config = dict(
    n_kv_head=8,
    d_mlp=1920,
    positions='learned',
    extras=['capped logits'],
    init_std_o=0.00441,
    lr=0.00283,
    lr_mult_qkv=0.5,
    batch_tokens=[65536, 131072, 262144],
    train_tokens=501900000,
)
Each number is 500 + 25 x the weight over its row's rms, rounded and kept within 0 to 999. Layers, rows and columns count from 0. Numbers have three digits each. The size before them is the row's rms in percent of the matrix's.

# layer 13 attention key, 256x320, rms 0.058, rows 0-213, columns 0-63
092:483492520488518485537502506549505508464491506465485527507485484545498480500465535499487506476493471483504527517458499482499547473518509488465489487471492503478513510480520453511487492509463461
103:549493505470486534486471507506509457499471509480454427514511513528495502465492527479526504475525540494465544473504458521452504471518504520486515514474471466539509464494459536528496512531496503
095:503471479505493440532495528495512516461507520484445473524494465524512501512502486495522535477526529518530478505503479483460490505467508504487500500527488540478507437539468523513478462551541563
090:492459484514529474495512505506469521512491482479444545499552494534471501525498534504487509501502466485505476497476493467523449492454434451492453495527491532528516524470497530499523507511495510
096:535552476532535478476512529485525474511502472502511471474523515457475489494491524471509484479507513501490507484485491473478501554465481477507489533511518478493508502507467527472539492515513512
092:491555482453536452462527497482517489516441505537499509530520505501480478480523537479495520518501523483524479548482498534482492490499502499551522518502511550529496484485487485551485531489474496
089:475538543505518509524466494521524521472530512517462498475464486530487500508534530498490526514510480518528541503527514476476504524472490517500486499558498517520507552503493460525534506504492512
099:519510479510524484522486496529485461498464481477493535507510496482497509474500527497486492524517482500523502502513517466494511480536516521519457508547510502564547545486548511492534506510516462
090:473525486486514517483456523553511477535520497490478504521534530485517524543543484522493544514481476513506491497542515508453498487496526539462511494510523448505485508484530548480447493519543500
092:489497473476484479512492486496503501482524495512486544495486507477501466477484506514577500512444534499514509517523513502526501475511526490517518504490486511498476498495527444521480550502512513
096:507460524517515488484485508529504501507525457555473462512478523519482492473482470517549495491494512525469531504498538467510471498527486551543563489479496485517497505506477502472482543490487514
089:505507511514498485506532468469525505474503529478480483512518568511498501503505494475470472540507531519470512484501546478516502498482417510522500501521484536483507526494502484492528494569487569
095:502535461501490429519507532520524501508528480482488514480522519533544546480506504499544494508503500524470483508445497515529487533520531513543503506489503486473520493486512485542482511519511495
095:540496489495492459478544443476452508544516508537528505474490518532460507507460530528497500495514534465486486483477500506540525519479487485470461535502497476471487488494489483514534505465519511
095:441512549495530523496532504466506461518485485532523515512488522481479510459498488525499504554481499506487516489453521438507507478498497534502510507484533507498499505501513504507471534495482495
093:479537530505542475540477458499470504530490526485500500484506519502522465505498490436494451530502448513517527479493550517498474500455520489513449517524489481462469481497500482475498491514495438
085:498525493484492495461491496501522534505531483470495498503489523513502519515530519509464541501481469521507523468472518508511538479542507472480495507498506460546462525493508486450467446533466476
091:507510513499493507515494472473505530487471509542521499573486576515524523498465500497496514518493483487512517524484501479501528455459533533485503490513505468515472543482484476498501495487525520
097:432476475545497488485471525516495503504568517484529531490501545458507497509482475484504508506517481502521514430476529489496477544498467507515516505479483493548496495503492523525456506458479498
078:481484527523481468488474457469537489489527502520490552497503477502550498508498535510489500544505486512477490489474481535482545485496495513540498542507552449514510508503532478493491438509517523
094:519491521447494478498506525491474458506496482520521502509507472522508515520452524526483491489481492530537508489511473529543490480476510462453509497516495494508510490499507496574483504514488491
096:481549470507510539531477523522532523533486523483537496505503506494512543520508489459452463494502460540492537466531497477488495493520458505551495486524466501492513550503462487522513484438524482
093:473477485497466495511500548528487531516525507468492471484536502503489553476494511519487512537537507498457472492492456530526496500473527475508461518484530533500490506557524488514488472510510512
098:503500509485509446471557490508483499519522496462487502461480553486486565503480475525497464444498528504500488503476527535491484490491512507501471532534492500508501539511532540490520468512496494
090:505476469490508497471495509514505482495515469495491506498525518484513529487502471497499516487501503499462506478550504493512511550524469472523488511485484472511526530515458485503531485493464476
090:534455503504497499481530473465481476504514511557458523513497500509475479513487529511488515556488483476490496492519488524531507487455480496460532558525525544479478492514494514453483519510511523
080:498473448492518490461492487506499482470517519484498440499520471504522560513505528510527519513473499548506516460463467528485481512464487479469485525506449477530515486510500509489522498483482474
091:488505567512511484521498484489538487518502517484509517454541522522510532516548517497493498474481502492494518472480526512511486502500515474530534492498483488493482510536502502460471531517502488
092:467488454455463517493477513487506446487487507507498491520499514485483540469479501545421467441530465503514509499530491466495477521491521477527485495475483502485553511504510444515510481453483498
092:470485458520482467471493480483554557502512513522486483527447484510495502518502492527471506539516497534483488485519491469487520476499509516488520490520510504501521506491494471546492532477509508
091:475495496497542491458537494495493497514563516547479482515502472523531474528511469493498520494508462502539497498500503532535503518453520507501500529505468476511453537504537493498500506445480505
091:493559479527495478517447557502516489515527490497489498513517512469530480537506508558516489532508543507495474518509480537505489500488526493556468469476508543501434542512537516471488525517523531
099:444495515482495494491456491508472558480484491448507542497528499503479479510513488482520490492486510484504451501496493516470482459509459524498564503456456510525509496529503492552516531490508498
100:452498474535515477471433487472547504509489464504520484494523493514444497511520472541505472524507489524539528484500507508499445488496476521515504511482479518466471479497485488514510527490509475
100:486482499549510497532522524474526518534466453528460514491518522442487546541489522516561488469545475484496469483523527474477483538525418507502506542534470512503501515474515541500517513499488515
100:500488513463469488474492539512467462516502499457489517451514505479489502518499518506497522449535505482532432513506511538508518478497498501529516521445476515530488511554477486497450520545463538
099:499465525507487494459517474499466489523488508547509454533527447467494510437480515474474515489496499528500492506523555545517474534507502523529520504517481523502509547468506517531484518477508479
104:512499402492507446480531505456450521516518501486454477457443536548480486526493474526493496496499493511507515512470501503461524486556524501507470508498502521534495486532550509494474512533508478
101:554528503489489487439519488464509474479464496523480493523487489490499516465475525505446470480503521487509480512532530464490514475523563520500486473500462505476467525485490483542521500503486504
109:426535465525454510494530517498483456513514471498476507516509471574541540512513489500484505498489477468549500496486536519489492532496477472525453493490463534497499516504510536484518478461496570
094:511459480512484504509496533515451488540514493450517501492496472491502493442496524490479457468480518532515494469521487467516493479533467519514481488500507486508527479505482524491528531486460506
107:476533489489458451517479470462478426497481472495484501512514476512513502499455466463468511533523454484517494511506511510462526479496528523505478474508516503454527496522555552487460541522495517
094:501484500545457546491497556521477512485487549517499501516533487518508492495523505556503505483510524485493509510525495495526548496444507521508527430495506508531531505528536527491497515518505534
093:509493480519468514517521504490492505482482473515445505455511464478454480435460490478509543511508507518493501525527466513491473467492530488533470492503504508456555500508498486451486507457485499
103:528484527474488489483511470474554422477483505486476537500498534501487473478498461474505526506532516503455515471474503521467470464503510466509533507455527508510530483527485526466475513500498525
095:477461423439442534519515528461515486523536529494509499442504521511505451525447426501483505488486463496469482494505510474533512460488518494465515474486473468489563514505516521534508510530496476
097:517523509522497491510482479500510493518471500530489470495522515527527468481531546553510486504525524484480521490479478473528509519475495492494471502481515573495495480484561502461514513461474550
103:509504540516472504528488524524538504528493520453518532437479520521525450540520513456505516529478504487479523528495445560466525461511518470500450543519560491507520465551544478497509520452527483
104:513499457520551493518467493469469538509476560512491450514517499498506485458510454507499488496499479502494523458466500503512519484479510504535474535502508448507495488482478494539494455541537510
104:520519487528550491471535511532492533467489491480497522502480479501512549459497459524493488448553518529522487514491464509506515514482518499471532469468527483547473513548543508536451472507479466
095:512542459516499489537467468534487445502515511492486517525499517501488496562488531509489499505480524524509510520514479491490523443475506472512507511505527466536528459519525536501486501567515505
099:468489524461477488492480485512462505498475504499518551514483510474498458502511432495489486466551508464494496493482495511494499536467509468481505499522510499475471483473502487487478478501497475
093:539540457543537523511501494472498483480524521511481489554494483507551509527488531514525532536511509468505470480469478467457533516504493477516477464492527487515519466495538490490507505521519514
095:490520489507497481506492488481489481524531491498517523507458514513488460514500507529497496470463507532468491520545512489521484472482523486485489470484470465516567515480510539555504524499484514
097:526485466489488477515481486512503482512550509518504459506475502515515508473563416485471509489528472492510487491503527513487543487501499444468549502469504509464500515519510496535479512467548494
100:524489452492527490509543475524492472492497505481486501530495520530513509486460471456515510485493477546486545486484430473531505528466481526491518502525500499509531537519500544499534522532490532
099:522504460501489494521493499502497511501462488491509496507481521488520466510514457446476536493507484476438501517455507445502536517522545512481489513513528573509495514519496544510512514478505474
102:493459545507460530560530507481487551530523470480479487488470500499505510495491505514484530477479452467497520527474516497464493507538504484503482442540494494495488506520500469524469460490503491
106:546542507527525522529530511512516523504544531514480527517521566478464493498523512495444477547512509470432505518524481500489466477503489486507466453490516540506482507512483524488494454476539484
103:486501530490513491484500539508492492473516473493471505528485486497462486497469480515518481479514461507541502514469518492501484514531495520486492501504554561494505515509518458471478546515449467
091:543530545507548504522511523531533541510467530469536505482481514495541529520488483517477492455471463488547526502504517487533468507497464511485453498492493487526541541528485476483521466484458444
094:520532511487478474469512507479512517500515569511539475445511567502466516470549464514464526525486537519517510509524494507497481490536549491490503484455521516483506544519525508461501538552492467
103:523506464492554440512527456506520523489530468502504515537507480496512525485505493486518480492510495523515482479546492497478489476486516441487469480516521528505483562496506467485523471484553519
097:505496484497531516531500514481501483487517542499462531488482502486491507501461528512507472519523488537528494506473445504486532533493506544510491544521498546519506540508494455492533517534506477
103:479534474485454465445495527517509537501527482572487477531480499516488441528490521546514492512501494534506526497537503495505492459524518521499510525512547532494531533508534523507509530483518508
097:485490521489488514503538513451502520504518540455486493522522502526504538529514465485467484467506513504525493482517511545501487484535474500505468488515484512499535503504510508481509451479583508
091:505489506525504504497511508554532517521498523482511512522447510483496465470522531514505487477495469523516528511482482496561490473527489480470481494511486528474495482506525533520490522464529493
100:506461472475540496473486502471427508459482488520491495477516514500501509549528490518548482520532490547490473493526516516467523493501533492480473518533491545514478521495549527494499521488480524
099:483503465486504491466479510579522519473507502478471522477460469515505456496510489487504526518515521469564507514530509541518506498496472510481491486445498439491486494539482542539486491499480490
095:524523473518525492455488508478456477552531524495518500535527449486499530497511541515529481499499505495512494488498531505513478483464518510496467456565539500511483556476528481522459497462557508
094:521477504484548443490490485510516491483467501490499474485501480505489525504512501467538553493506497530513535513513510517516517494527527508493456531465513500506548514477531499514515497545457486
093:462515531509504434456476490497499524504501527491544569485491554525471460488512541505506534514491541510472494508538520524488480530517503500494502514482445483476504512484496463472475500490494504
101:499509537492548477484517472487528491518501498490502528483465473520492486509483476521498480510465527516483509476493512501517492511549463506519433474516497477469491474477483504463518484478497489
101:501478498510471483442481546493489530500526488469466527505473516514538521529472505544494472510511520482478519513515514556538501467508506511519515528470485506483507501523509484504499479500502483
102:516495557501501501481492494506491503466476475528501438496503459489508506489499487518518505481480509547501496449490499525503477521544472507479493520483526453503468482458506518474521511513473481
099:486476450451474511504489511447506498496510524485497467462526488528467452532530525464495537486499536507449508491510469500504490457500458521538535447481489471475530530525486551509457495485481515
092:488519458490520501468431513500519471482482535506490512516504477494514552474498515497505480459469510489509492469509537487487471501498502505533507516480487474516488486571450493514511511499523491
095:520489475530547501453492444452480480445513531506477453465520486544504494485488488472458522488516519474478514485544532451489506535508509506484526488474506539513476507471489520510454513451518508
088:494492518511482480482480512475510474525517514560486490498510524532496482484454497491523504533522486505511507492482515482522501464499482533508471555503511532478516501504497505502533524510554537
102:514522487523509515451503476495539520484529531495543499463531508470538505512504518529535469491481494536475491465511492535458477541462475492523482479482486503459485459485471472439548498545533482
098:517477500539482504490520495516459471458536472502491492534478519501477497492526554555462526513499551517496546524503539461506500502488505512556476491523515514480469501505510513483487518517542473
096:502484504515514494519542505446506460478458472502485504489507500488557499534475522481511494460515491512483477462489476505517488503494470500498500500525470525457447542505511513511493538513468531
095:492487493467499519517483519488482483507525516522473475527533532520491491530478525456502513481491512480492505550503526490477451507524506480498476457472487519507505514480495480463466506476466523
090:511488480496478476443435453545499459504529489477489532469491470472519487554443537515496500531486481516511522509530538475495533503475505476494500500527482487501524532492475450527448453523472505
098:509465448500500482529482491581535516508508482522476496491492488501503493532482528488546516505508485522489506523473523503517495482522455506494468529549512521509481524521515507484506503495512502
093:496465525519481481474481502497484471499491490509507483520495491538473490466500517465488501489512514497473464508500479509487460476504442491497483519530487467490477511501500511514488495463554524
095:518529453522496479500532483506514497495477533486491538541492488514515498486503523530499503517487499551513523469505458516540461505483428480539437485484437525514524507459507520484532540493502511
089:505482522521486480512488512532542523492510522530495466497465482494471492543452529503488532507506501539475465512500442526498501509519498481533486491503475497487522478518526529475543488462497459
102:479474510485539496478522532501502486543500481501434512506471442491486487499511507508533533503497480476534512488506527516491506523533502502468513468541501501491546475473496483474494502521469468
096:477536536464526549481511471474482447506473505559472465513519466514522514467501553481497525529479511482546475520503513487502557479491507531480514503533485466488490517505482517504479503489476490
095:470513465525488459485507461486496440539492470485490532489506492527459486498507497491487487530466540518516512482474509496481552465502496494489521482482533498522530508514529491451483474502503481
095:487493524509497509471498545458537438492569479528497455508502483482487499492501479516483481534510465532457483517456514535540510478499512529517515483471558539479510511556503532485475499494495507
093:555450451460495532495548500494549454508502515484493478523544506507464478491527502500527497494476512474497485507508530492478481568491518505540483476459504487526516489502486470505482499494499551
094:536517494447479469539479464490534486507489482486515465538496484437504464555485522526534505529509516487465543534478456501492514504481494489509482464463508534450481501535504492501513530529501481
096:521474534513427465489523455518465563513474463545482505450531456482509524498527474518456520469474497502478496507523492526528481497510511478482522483489504458492511463511501445524474522507465496
100:500502499468490507459502452507465508529504510478437476477490501508498522528519477494516470518502512497497480495511498492504524485504506490528495542497485527478512515498507507507477519554527514
101:477502476539534461498502466489531515473479485526486449545466504489487492550488485502495515490501467490523551523476473532489496504484468514514544477498525453509505473535483522473483479524478523
107:495474495487489506492470520495476483445499520462490484518509520528568512520493538522440475458504530480530524494481480461482518507450500547493434493519485498528441464503472514513556481527517492
100:538491527547512466468492478530504527510486541484534511471492445515528522500538489484493495499500494509546445467495465492500493509494513509533533484507549505487510477524518489533460437477493541
099:483526468495487521505485515512547530477493511564507505445564464467511470510483525520465487508510499514536478471515516535503503502483498485463448482485466476549500469465537498476487448545532530
098:492512499492523478439512499507486511491468508473509484524486536513501454546524524482503504495502539514487502506499525515472474520484497509468480504534465499450517471495493462482464468560500542
089:497467539506488530473493502521510485519545506521528494532503503499513458519532501527466509484532510501460512536553526521538515496483536565542452451503511474441492475483509466518510503487495471
101:531508530514505497499518527525488494493529536464511475489503531507505511502524524497506506479478466516467495513484482513500432514454502482492523512484527489459518463500484488501470557508467462
101:496490480518468488456511515488540496512542526482492495490499463485497471516510440552490515508515482485517482500521511503503522446493495535492531473472521484517512510512473494523541514498475508
101:498455501495500462483487494519461515465458507492486537500485484481481529527519507470469498510545478506544455500499491546519509520506464509517539537477505472560485497489511523535505517462488486
104:544499481509499478518519465472506499506516482517457486512451492532515475476487493517481518495458543452516543495515532449509491530513471537498522478457506492478455504496462507495476482473486515
097:506476490531512438467515518522489484472491552486494497500544477520516437465516482520473556490507510487531491487508482503533486479514491517512528487467524469506499535518491549498521524512453465
103:482480511487522475452503495477451480502492480499521491510497488529503524510533543514495531522509518507489480508502518514502487476540549568471506483544499492516465531509541478532500516507455517
106:511524547481448521493497518518486550475520472513511484496458493515519490486478533499546505496492494521527491527518518478500501499518533501470487526520527553476484527448461459510493506495533474
097:522510507541543515480490536515501533525490495473496485512518519500510465503454516462470550520506489531557502440476504544483500483511510514497479537475506500483530506505474531480504497522517519
099:500509533466492486498508498510498497459513529466501529480504485489486508521474482514547473456536486548487499500527505460486524490522538535483542468484506531488511447510491506469521494493499541
094:531523514454554467505538469512469525476494495497468469510475543462516459499495513500521448454487523485481496515487447515464501506472500484490500512537493521491527477517487478463534475498481513
100:499510468548496523439504523463486515486515490529541494475523492485476514485510499523465489515497486532508454503519502489490505534494509474502488509502553535479480538525464504514496491462500541
104:538518517464497473482464512508464493472468508512455504485529466487480496506502530525506478478514473464516445506540521437489486513496532509497495475568460551524524469432514489485509530528512506
104:511510504532497520468531507494516490534495489469528476473536513458507527493467489486520480510549471500490506445505458494522472469507465463481478496494464470521522513498488532493493501497551516
094:500516493482521504456495483498498514467499506494489496452520507498488496493532545543533463548480515478521545531468480500499469543458533486486506491494554493510481538488498556484481493481486456
102:519501478492495529460503529503500472508511497449530427509489518519492508509538515472502514504496520485513494523529534506505526512498543481514498509465538505473477482515497506508449485548490541
101:514500567504463526499528533495510475484509486461535489504472513504514588530480464488463491493514495470531491555544492508482477540503494528506509512484513492504563527493543533467494466429487456
095:499485474510508518505470504530519598547494514434489549516504493528508448488484506505470520540489487536552560476474525534526497500485494496493536529454517494526519543489497496497559525551509529
093:484503487516498477432466529475521471494502513511506479513488478504509503501469501526502542520434519515504523454532512522533544489507554520496450497541475445577516480456533533471529524488467491
106:519528513504527515535496516518489524432490504480535499528513474528529507502500510520458487509516490481524500525508497450479487540493506496509530499498503507419488486515429524496457516471503470
105:479512470527480460537521466441502480509490502501524511481505451505479518457517498513474492478519487538506492501480490501509489466500508530492514513481484537515514517522549530493487492533530508
092:514461513490490473483514515491465490477477472491465510479498502538511514496482465492499487520518495487500516480476505512524457484530498513507522509516476473465461518482510526498485475520549505
105:505465514528510518492474516489517501514499465474527476517515498464483451472485464535507475533484501498499478519531458517542494487516484469516540485504482529460508506485521513506486500500485492
097:470503495496477515481484544485490465435547474459520520483489480543499487480532508501511538570497509478500550503539512509515498503486522489499540476530535508493522507566486489511459523496550509
104:447461491522476458548497494468509537477508475522544568553551485480489481492510454545502482502556527499493518485533487519490500460453448473495477517504515515485517504480488534487494475516533498
112:530495518468495481450508502487479522504496453521526538505523466480541448517548516512457517481514518476446506511485497532513492542503505539511505483483516536479483456475526499479520519494471479
105:537427518517541530509483514585522468502504522492505488488514510479521491533512486489531529486474483472476497504463524490492526523508481487528478523473481474512503538519464519467543486502525535
098:469512463540469574483481520510485508520524483562497493514558531519461473487527498502504560479514537499503494510510525516494507535498500521487481509516488512491471494475467526526490506529477488
101:541488513482516546510516489465528500517472481526490514500520515484522502488472486406504485515521490490496543520493473485507494540528477489492508510500488547504527478521481488493509458507501533
101:515529526480463484458484511527489510529510536522504490504503511560516492546503471507500509484485475496541493520541483512486464544532518468500503481522477493492494462491522519464529512501502530
099:473503457548475480500513538477548494464513519480452491530496481459488482483516491515536485512487574483483458524484487452506487463494454507486508514513532500497497490480484486507522549475511469
106:494520559491469486514484529461452508510508465540526471495498468507510460497479481531497484473495513517468524526490512473543474503483510494463486487483500482505488516426515490477528538497478526
096:514461501515484503499523518523475501474481492490492473457501479535511526553515510513456467509497446517488469526494495514539505474456473479531499497533533518501526508508490484507540502497492459
094:480483484498476523478484459529515435504484492485475473537490504516524516506541543552472503484470502532508497519543491547491533456502527516515514527524478498470530503564517479468484504541491512
114:483507507564479507526526499483500528514475515497502478491545498497491483496506494492509454463490541468492474485480487500509512498472480493475503459507510492512493502518461500480513510504507515
104:503534503472493482495479492505503493498528466479520523490535507541483480564504514500522535504499490485512516510509482500468535538515551524491479523474505516489455506527489497498424476518470463
093:497504499526508519517514462549455465472498556474554476489511567499472519485506516475489512527508521499494538493498490535467483503497547563517509536535535540464510511468499485496488505516488522
092:469514472480496542486537505517496492479494492528485480516532499489535476480517528506507499464498500511515496506493497498494466497510528551498464537524541502523494495444531498470499527470560461
102:457464488514503499517535507556524489483508454527510534499513558429468543506504493502502498485493542504466450473486530533531550482521493529503484545460535496500493500538514504500458468493518512
101:510472525461496519468496537479539492451502483516484514525476501495510430534505461518535506508472522495486480503501460495467485509475549473515516493517497512485469488509474496468472526474550550
098:515478500510534519508533512432542532495501509487487499461504485518443471489482532527524503484454489508482475506524513489475481521462486486539493527509464475549528497470509454509530486469509487
102:469533535508506534486512464506483460492532454535515469533507546555490520521534497498483524481469540510545474514471516506564520485444494519515514497514472476507523482475490542517501477474524544
097:500480444468511469539516504502488501518498492521439497508519472471522468499469488492488456501505533537505485506436476500514516490506530497514494487524519506515520496477501497515507479520564493
104:502493510491493500501492500509516518492490472463490523513534518479481528517522485524516450502477491483496484481474533537470509518513482469545533512535489482512452532515523536508518435489486485
097:477468486488478451480527542468458519541501497492488488504533481540495513499502472492540518465508508520510484500496474511495486495441539489481483496516506462484509494514510511488542530474507536
106:478507510512500501514520481474510459476473514521482472528540493475500439505517473479477510507471461515477518498510548502514468510487508516482492453487513516538505497511492497524506541518565520
094:490495525505517531522504496495483492476526517524480497522500503507503476518513462490488449481478562496510465508500526514484501544535491511461500486482503437548532508471465482464485529450503505
097:476503510477480526507502516516563494521508462486471482509472511522538524501496496502492521525502499510494508479519515494463509518504482505485492513478524516515516493553460521477495468507479513
096:489511548465492521539488516483554449454449510507488499486509482461492494492455515543469520509486514553535513451471514510523526466515506503481506479492531535484542524498475524449510526559471505
102:510472459488516461494495530513519522510461515489501503468509511482516486476517531477540476499477523499452562502512510511491502476522471499496495511460512486496478513469535488578500523537492495
096:480494488528496510502463498505479522513475498464524542499485500570509491473503565504527518505508485513471500560515492499518516495497499510467531489461485498509505450514501495506469533520490465
090:468500459523459484531449463459492472487479545462513492505524480473489538504501558493474470417510503489481527476480507504485509496548488521488476511500472487499474550522527518495523508509515493
097:472526576488485482481543487509521517498551494472531495528516543486533521511486513495511491458499504496512466519522520486479516466476509534510477518483529515508446530508511511442494511479504502
099:482465493509466529482459517484492519500517484523513482497468493539490507473481495478486502521524538524509511525513452473498515454474494482501434502461522506494508478493493487516557481461518516
096:444469474516496466464497472487535500479519500521479482498499506472466487458520494498485485518489487481494524492516515545487497511498513515511535513478541479486461513459439517438473554532540503
096:520507482440536503494514499516494502495479505460448486507491490521523482508496505514488516507465541488524509483512508567469456504532533501512490497526476480474489502511536539526481483504531499
105:537466503519506518482490487522511554486494493477511512484527526495512494463516506493485520507482465506476547492447453511496485438468536508487500448499494554474499568479549513495500524537475462
102:447517531480486486461520526554493493444542533492481508486459508484502495485497526526499492466518437521516504475520500510519461500561521521460494506535478488486501478487502464522461533491512493
101:491491511504491488502531439525499492515514488447508517469512501494537503473473490515520526489504482505510516486479491531555495537486492455488494507514491538485447485485501486539477517532464510
112:508477538525506516484478497532520539457468530535521515469489543521480540498535494516524526496526500527510528478512507516526476482518523486516459519460484518461509496490474452498533520482497497
108:502500482500488508521547457533482538514504525454527499512507511483527571504504483516487499452514492528475482517503470511444473525461497517484460487500537527478458494482527512504530491507456449
114:488469520501512487485496461485481506512492484487540519509513518513514502501524511529542472481493540516483458496440471497531535525477499493521531469509517525481500480539499516518500529500485456
105:492506537498459479508500475526478507476486490489510476508470556491473522527506469508479478491505475509414529530478488519529512491501513503477501498510476516514460520498535514483482510535493486
109:500505540484510538512488522488500542509559462481474497484523542522487504530501488509469470512515486518472518534517487479470513526491504496447515522491526498546527523481478471493519506492493502
116:475485505488500531496495530484472523479501470482457511508493476531466520532519504523495513498505509495536546515549558519513479467526510497496497521536483549482463504452501509486529517521475455
109:507504421532519466450454540538482525520546512486449521492476517516509457487485540552477513518495504494504514526539509499552517459508521497498534475479498502460536512493521506517501533475484511
116:491527567507476505510500503504498541550483481486497472464502565490544542527467527499482546495481519535489535521504490508470530485521480505483460508461483529457511537497522469477501472479473494
108:527501515504512488497473546502475518494497433503553527508532447503470475518535499446546491503491496541479506472504527481509489525503464508484492474504516521526519473476507509478519478515524482
111:533503484524469490510457514526469533486554507498507499454497515528488486483497540486445531526518495500501480502453515473475541504464487472486570472428549477494490495479509491490488477498526502
111:510480460510519506582498513458486514450506461471489509517515506524467532484538479520488511489507478509501487511479505488497500484502464590506518507520505485517533496485476521479487485502531533
108:501512474478521477491517476481506489459533518488477468517492478475526477481452539462535509512471481523498462494510513509505492519514512507474511528468536505500477512492458506513506515494498509
114:527501509516449537504488487502483501462501530494470483519511502497481478493506476475506516551542512534501508496422465480470523533488498506545508543505485459495492510506519532481508543514444487
107:492439495483513483498467483458501538527502513482474456528535493518464505465487474512545514499502538534488511525524472482518478502513513475480512513474467501520490490491494508504518521475489497
108:506516443483535439497497510493478473480501489514496520463463495512508506490498516488515504505499507498488511474519515450524516494486506504486516527516486435498527493494521489489509510500529567
108:499544492501501473508527478523518490483476501532473482533497513502470474518492479495534537509476500502488467510476533562508507493527531448514513522465486461501506488503472477466512508504461476
104:485508504505499502463567479504555459492538528468473502494516503510479529484517482515486529505441500498485507511505470522475507523503480472470508479477512502502513470524532512446458493462537482
111:508500515467516526508553510531509531534513521470528526450478506519488497490495517485540505437475492479524463443502502517485503543500493469532503481500493498511526521460487504505487495486508498
107:512508538553484517500471500487493511502499507484541507470525477497540529493439485447483476502501495503516544417494542475518483490503450476543516478513484499519503466469459489487526463522507465
106:501502498505507489475514496475485496458490523528524489522504495504511472476498473517501496569546483501502509455492496524546511528473503491541501491471555479495527498513492491495496496534521477
113:510476528524506514498501525502509532468469500465547463486494449503470479483506497483471511492476463486476490511507498507529547475495546496448506461531511487495523486526484490448479513519448525
110:468560507470481503459489485510465442502549472507500494509514533496508499504507531499544530514497535496471495475447467473508466514531470529496526511500460476478463484481474479516493485532457496
110:503531476519490528499453461536521465518507506502501513511501489525484528548528490537545471501488475504515476481454506516539487490495538492488472485498470509501461505508545505504506485508474493
110:511502513515492542523509517490501514453549540496505518509492535510518464466535480518506468490484482518489471469513499497472520482506539514522507519513486513458422463522476546494478510514492532
107:512444516513511512532525534482523501483485530533539539483511508510538483525486492501494518503473477509487496497511542472472463513523498475480458490525509477485509490505499465487478507484470500
111:481465479516489527513489523518513481490482540464514513527517522504523479526481515534503535490517498548516508511455518476497512539503519509517487501509448474516487481491468495508513495549496483
113:519529498528500474536497478477529500513548502533480481534480471521497454467487477475521517496495450499515521517473526466503465485512529551489480511507472484505473486528521528496515497487446446
112:501512473510497494498471509480452512503522531508486459476541487489515514498520496482503487501517494461448474450488477489494510494466518536473482501520546525522497451510495464484486523520523518
111:517478489468482509505511553546497474489473522518476433542483513504509476482493476526465463546528500521474458451474457492489514518502473486483501482512547501469471485521532484519502516522515490
108:531474471474520515451509482505543477451501539474529514540506494478492490445496525460525504518470503499474505511460504494428467494470498468524514472498513532487507501522507482548450489527499549
106:487511524492490524447509495487482484505493477514497506505498489513515515484480522536524501468498483481504505485482467487488520452492513507509460478531482451539462523477530532542467471503473486
113:490535478519490493517491505500515537446516493506490523503530498473484504500472551517478515526471482470502476489515451456506501477440505506517498515530484447443485532496486497505512508529491538
098:496477476535540503478537499471486515516498479481496479523476505481515533483490500515514488508451494515492482479496508494489517549492469517499546490492525516492503503493483545496487456479525540
104:472518488529478486455513482512507518521513487498498497522502524498504531515500542502507508502510522547525499480536509502503508512500442475492492474481499486481477447531475522509529503439537464
100:474486488488493474483524493496464499497524494519440494497490510519458513509521482480450503484538495489510520482525530505506501500550553471507511558516479528532483499506485509491475539506469535
102:509490501490535527481506493470477554511515490488486483523507518516494520515503508531494488474518468547498501499493499498544518504553482480540471543494478506479474513447543538510532490534485508
097:481520511554467443494512532535487472496513501485443524539499509480492494489492516499525485507508481492485524509492517553489498474471533491467467502501475525470486528471518523499485547464511514
096:505480483502507529490508485491516511531506486502464451469510499509461515544522494451524526485496515464478514499543480544464501461551537501483472521514465503515525506476505507529457500496466484
103:514514482503506524532497509533521524526501504500488530515468532497493498523527478487482464516513494481546490484496525472483514476501484496459458507531484488541505560507478438484515470465503506
105:509508462461482469450483520501463502480501503497491516477491523435506477505532506527512514495554534505482502515515522506506496488484496495490506547490508523518516538495537530520467535480499540
089:539531530488526484474519492515495499450470527464483460482458491557480479532500487491509499495475536502486493488480485491515496490518497496526486436499513545486498519491496550502511457487489506
102:529527572514471496509522446512534521508492504521472453548506497499476456484486448471443514521484493522473523482501467540546493503524514474488481504438529494479504486472507528492499487492452482
103:524516531499490508479499464486469517516519464506516479491452504501479497509492538473530513503459486501534493500476504531467494517533521469465532483472527485520529455535506492513503503484492494
100:452496546510502490499496530494470460512477535472498516527502504476492489494478508454486542507522517462487474495517487515485461525483495514485468445514540538490450505500513501489527515525522498
094:461542530492497535500506516479493461524524458537485485504494478485488516476497529465456506509493489494500498510466488472470493506498497489491543488510519484441487487511487482533454529505485529
098:513484539511481515475514516522479502512491526546497504469493500522468496516537541489471519432498483516531487517511503491526460492538539486524457515479501472479475502482534502532462510500496510
099:491469510478488519478493538489490454488481529492540517501486468516555519524503514521553463495506521506455500489548490482543501504500467437488475481465486446471514459455511513531523530450497536
113:476475473505499519491483480451507532522520493494474517538521472527449522491466501518495500520501531462503446519535463458509518551532515518455532492501534553517491494500530530529482498467513550
106:492482499521434513487490464520476486493536462477479463509477492487521517489479551521508468525535495479453489465455468503526528532497501495479489475496542521481511501521521502472535499481517464
102:523515495505551443493503477503524516539480502476499508463504480498533523508538515478502503517473497514532476508525529502509490488484463486516491503523506505483525521504518501481495501520447511
099:519498480504534523522472508542524465459513508492546572481483479521541444507478543450508525503530466478481497501479531480522496514482485481520488488480507481504496474509506493475542509457492510
098:543496493481458504513511488508507443529499483485495474569541475520511497491485489511527499499478519571478542480414478503541527492508498517502485486519463522500502477485540501486525533477518486
101:534505496494466445500512494503476448539511490541458512434466518467449447488530473515499502515500496513488522519519530490506504516498536526515500494535495504536517502513492541558454492527470495
104:523476493533490527505485522548485523484507485568494483518464485496513496520517431490511476528523466507525524516487490491471475510523521534461490500522492514540479492488475514495510525534531503